Weights of a small GPT-style language model, trained from scratch on English Wikipedia: 6415 steps.
Each number is 50 + 15 x the weight over its row's rms, rounded and kept within 0 to 99. Layers, rows and columns count from 0. The size before them is the row's rms in percent of the matrix's.

# up: layer 6 MLP up, 448x192, rms 0.152, rows 279-285, columns 128-191
# down: layer 6 MLP down (transposed), 448x192, rms 0.15, rows 279-285, columns 128-191
# gate: layer 6 MLP gate, 448x192, rms 0.156, rows 280-286, columns 128-191
up279 100:47 52 40 37 34 39 60 60 40 49 61 55 47 56 49 48 61 35 55 47 66 45 28 44 40 58 60 81 72 68 52 48 49 27 48 65 59 42 48 70 47 63 78 24 61 37 60 78 47 57 37 37 40 31 20 62 74 46 60 48 40 68 52 53
down279 101:78 51 44 27 61 49 56 45 28 23 41 68 50 49 83 61 65 58 52 34 23 60 43 62 44 25 74 30 63 58 47 47 69 48 51 66 58 50 52 35 48 53 78 37 25 62 61 39 83 71 52 31 48 32 39 33 74 35 58 51 58 50 78 54
gate280 096:46 66 43 28 86 47 49 58 29 39 55 48 59 68 54 52 64 45 52 37 52 62 65 66 58 63 08 46 39 77 42 35 55 39 48 56 52 46 42 66 23 40 36 85 64 35 39 57 46 49 39 36 43 35 53 54 53 48 43 48 43 87 62 86
up280 095:44 49 55 59 63 59 50 59 27 27 38 45 46 64 41 49 48 56 54 24 73 34 61 63 54 34 75 58 30 87 75 47 54 55 52 37 53 31 52 64 66 45 41 21 47 63 28 78 40 57 69 27 59 60 55 59 20 68 60 53 66 42 41 46
down280 091:72 40 27 90 23 35 52 64 59 67 43 48 61 66 45 29 71 56 72 71 55 65 81 59 34 48 45 62 48 75 56 31 51 74 74 41 47 50 50 48 55 82 58 43 66 57 52 55 45 44 63 54 71 34 42 46 13 61 49 58 65 62 48 52
gate281 108:51 54 59 65 49 55 51 40 56 69 69 25 48 52 56 76 83 69 59 38 87 37 53 49 42 60 35 43 15 65 33 67 31 47 57 46 84 43 30 35 57 67 49 39 51 43 63 45 62 44 56 49 39 56 77 54 38 41 21 59 47 25 66 67
up281 107:67 47 36 46 66 19 61 65 74 47 66 64 57 60 42 50 59 40 50 49 51 71 26 39 24 43 53 62 55 38 64 51 52 51 68 56 47 37 69 31 55 51 35 40 21 39 54 37 24 70 22 26 50 59 32 39 54 47 57 63 53 41 69 43
down281 112:46 45 56 46 61 63 59 46 75 42 47 58 69 70 55 22 42 71 38 60 41 33 26 58 35 53 66 22 65 57 65 18 32 55 58 66 49 42 52 77 28 68 32 57 22 35 60 34 32 50 53 55 69 58 35 45 55 33 47 59 78 62 27 69
gate282 102:34 53 71 42 66 43 48 32 30 70 40 24 41 26 63 81 43 67 57 36 54 50 35 51 71 52 23 60 55 65 34 34 39 82 22 48 31 70 47 50 39 44 52 42 74 54 39 48 26 82 75 43 45 43 60 49 29 49 56 44 52 67 49 53
up282 107:61 19 38 75 73 23 66 45 63 51 52 51 41 88 43 51 22 54 59 49 37 51 38 20 34 47 44 66 65 32 53 62 45 35 62 43 38 61 34 15 54 74 35 62 42 47 49 77 35 34 63 39 46 36 50 44 76 55 42 71 40 73 70 82
down282 102:42 57 54 26 51 56 45 58 33 81 56 36 67 43 64 56 80 84 69 50 26 35 38 54 36 53 38 56 64 68 25 60 58 81 49 64 43 67 30 50 36 36 78 50 72 65 60 37 43 51 64 39 77 58 25 61 72 44 55 48 59 39 39 70
gate283 095:40 21 60 63 50 45 45 33 72 57 14 39 56 61 50 54 29 79 29 87 59 47 48 39 35 33 53 42 71 72 53 47 35 66 70 21 80 47 66 48 70 21 64 74 71 33 33 71 33 18 22 44 52 60 79 34 41 82 64 63 45 39 61 56
up283 099:62 59 47 58 58 62 68 39 52 22 61 46 56 40 33 50 58 37 37 44 58 53 19 55 36 48 76 53 63 48 61 56 52 21 36 62 44 52 53 49 52 74 59 40 36 67 39 36 40 71 61 21 20 41 46 42 49 62 54 43 46 52 77 52
down283 093:43 39 79 56 54 63 51 54 44 49 51 41 64 47 41 46 64 61 06 18 67 23 81 57 46 47 72 60 42 49 23 41 49 50 31 60 45 72 34 55 50 24 57 40 64 28 53 47 68 35 54 49 40 65 29 34 67 67 63 47 50 27 52 38
gate284 095:54 62 18 59 62 60 37 64 48 43 23 53 73 50 38 58 48 67 76 44 57 55 58 54 57 39 45 48 40 33 35 27 56 79 29 48 65 45 47 51 21 62 66 46 30 52 31 41 25 42 35 79 72 38 38 51 63 62 34 60 50 77 59 25
up284 093:42 43 24 50 46 15 57 55 41 42 17 41 52 65 55 47 51 72 74 61 53 36 44 60 57 56 12 43 40 70 47 40 36 46 54 63 58 45 60 45 45 54 49 52 58 62 31 41 53 45 49 60 42 46 63 59 75 66 75 51 49 60 65 36
down284 102:82 59 47 19 25 70 49 40 48 35 51 74 48 52 31 66 65 45 53 66 42 57 49 51 75 66 25 54 58 71 52 36 51 59 78 61 55 48 71 39 73 52 36 50 72 52 59 22 44 38 34 61 50 61 39 57 37 56 69 58 56 55 62 22
gate285 109:46 47 50 61 77 79 73 57 64 66 46 50 51 47 50 43 52 38 57 38 68 78 50 68 36 45 55 85 16 05 34 39 52 43 29 29 50 44 33 50 44 29 68 47 38 45 42 48 49 61 45 58 47 50 42 47 44 72 30 56 66 57 50 51
up285 104:59 38 58 61 37 73 63 59 50 49 36 75 55 30 50 45 44 69 69 60 82 36 64 51 56 25 59 48 39 56 71 52 52 43 49 58 38 78 57 54 72 31 44 32 47 68 57 35 66 35 67 53 58 75 43 63 51 39 42 36 65 49 55 28
down285 107:40 50 52 31 56 61 50 52 38 40 22 29 47 50 12 56 44 92 82 44 24 67 62 73 29 55 44 41 14 60 71 57 79 29 46 65 47 59 26 72 45 60 35 14 57 28 23 80 28 73 65 50 67 53 31 33 68 48 63 53 71 43 50 64
gate286 104:38 34 49 32 46 47 64 71 32 61 60 63 50 51 69 53 63 48 47 37 82 13 45 68 54 71 80 62 44 40 48 52 55 70 65 39 59 52 54 44 31 21 41 50 41 47 49 64 74 48 41 85 62 48 70 52 87 50 68 65 57 53 46 51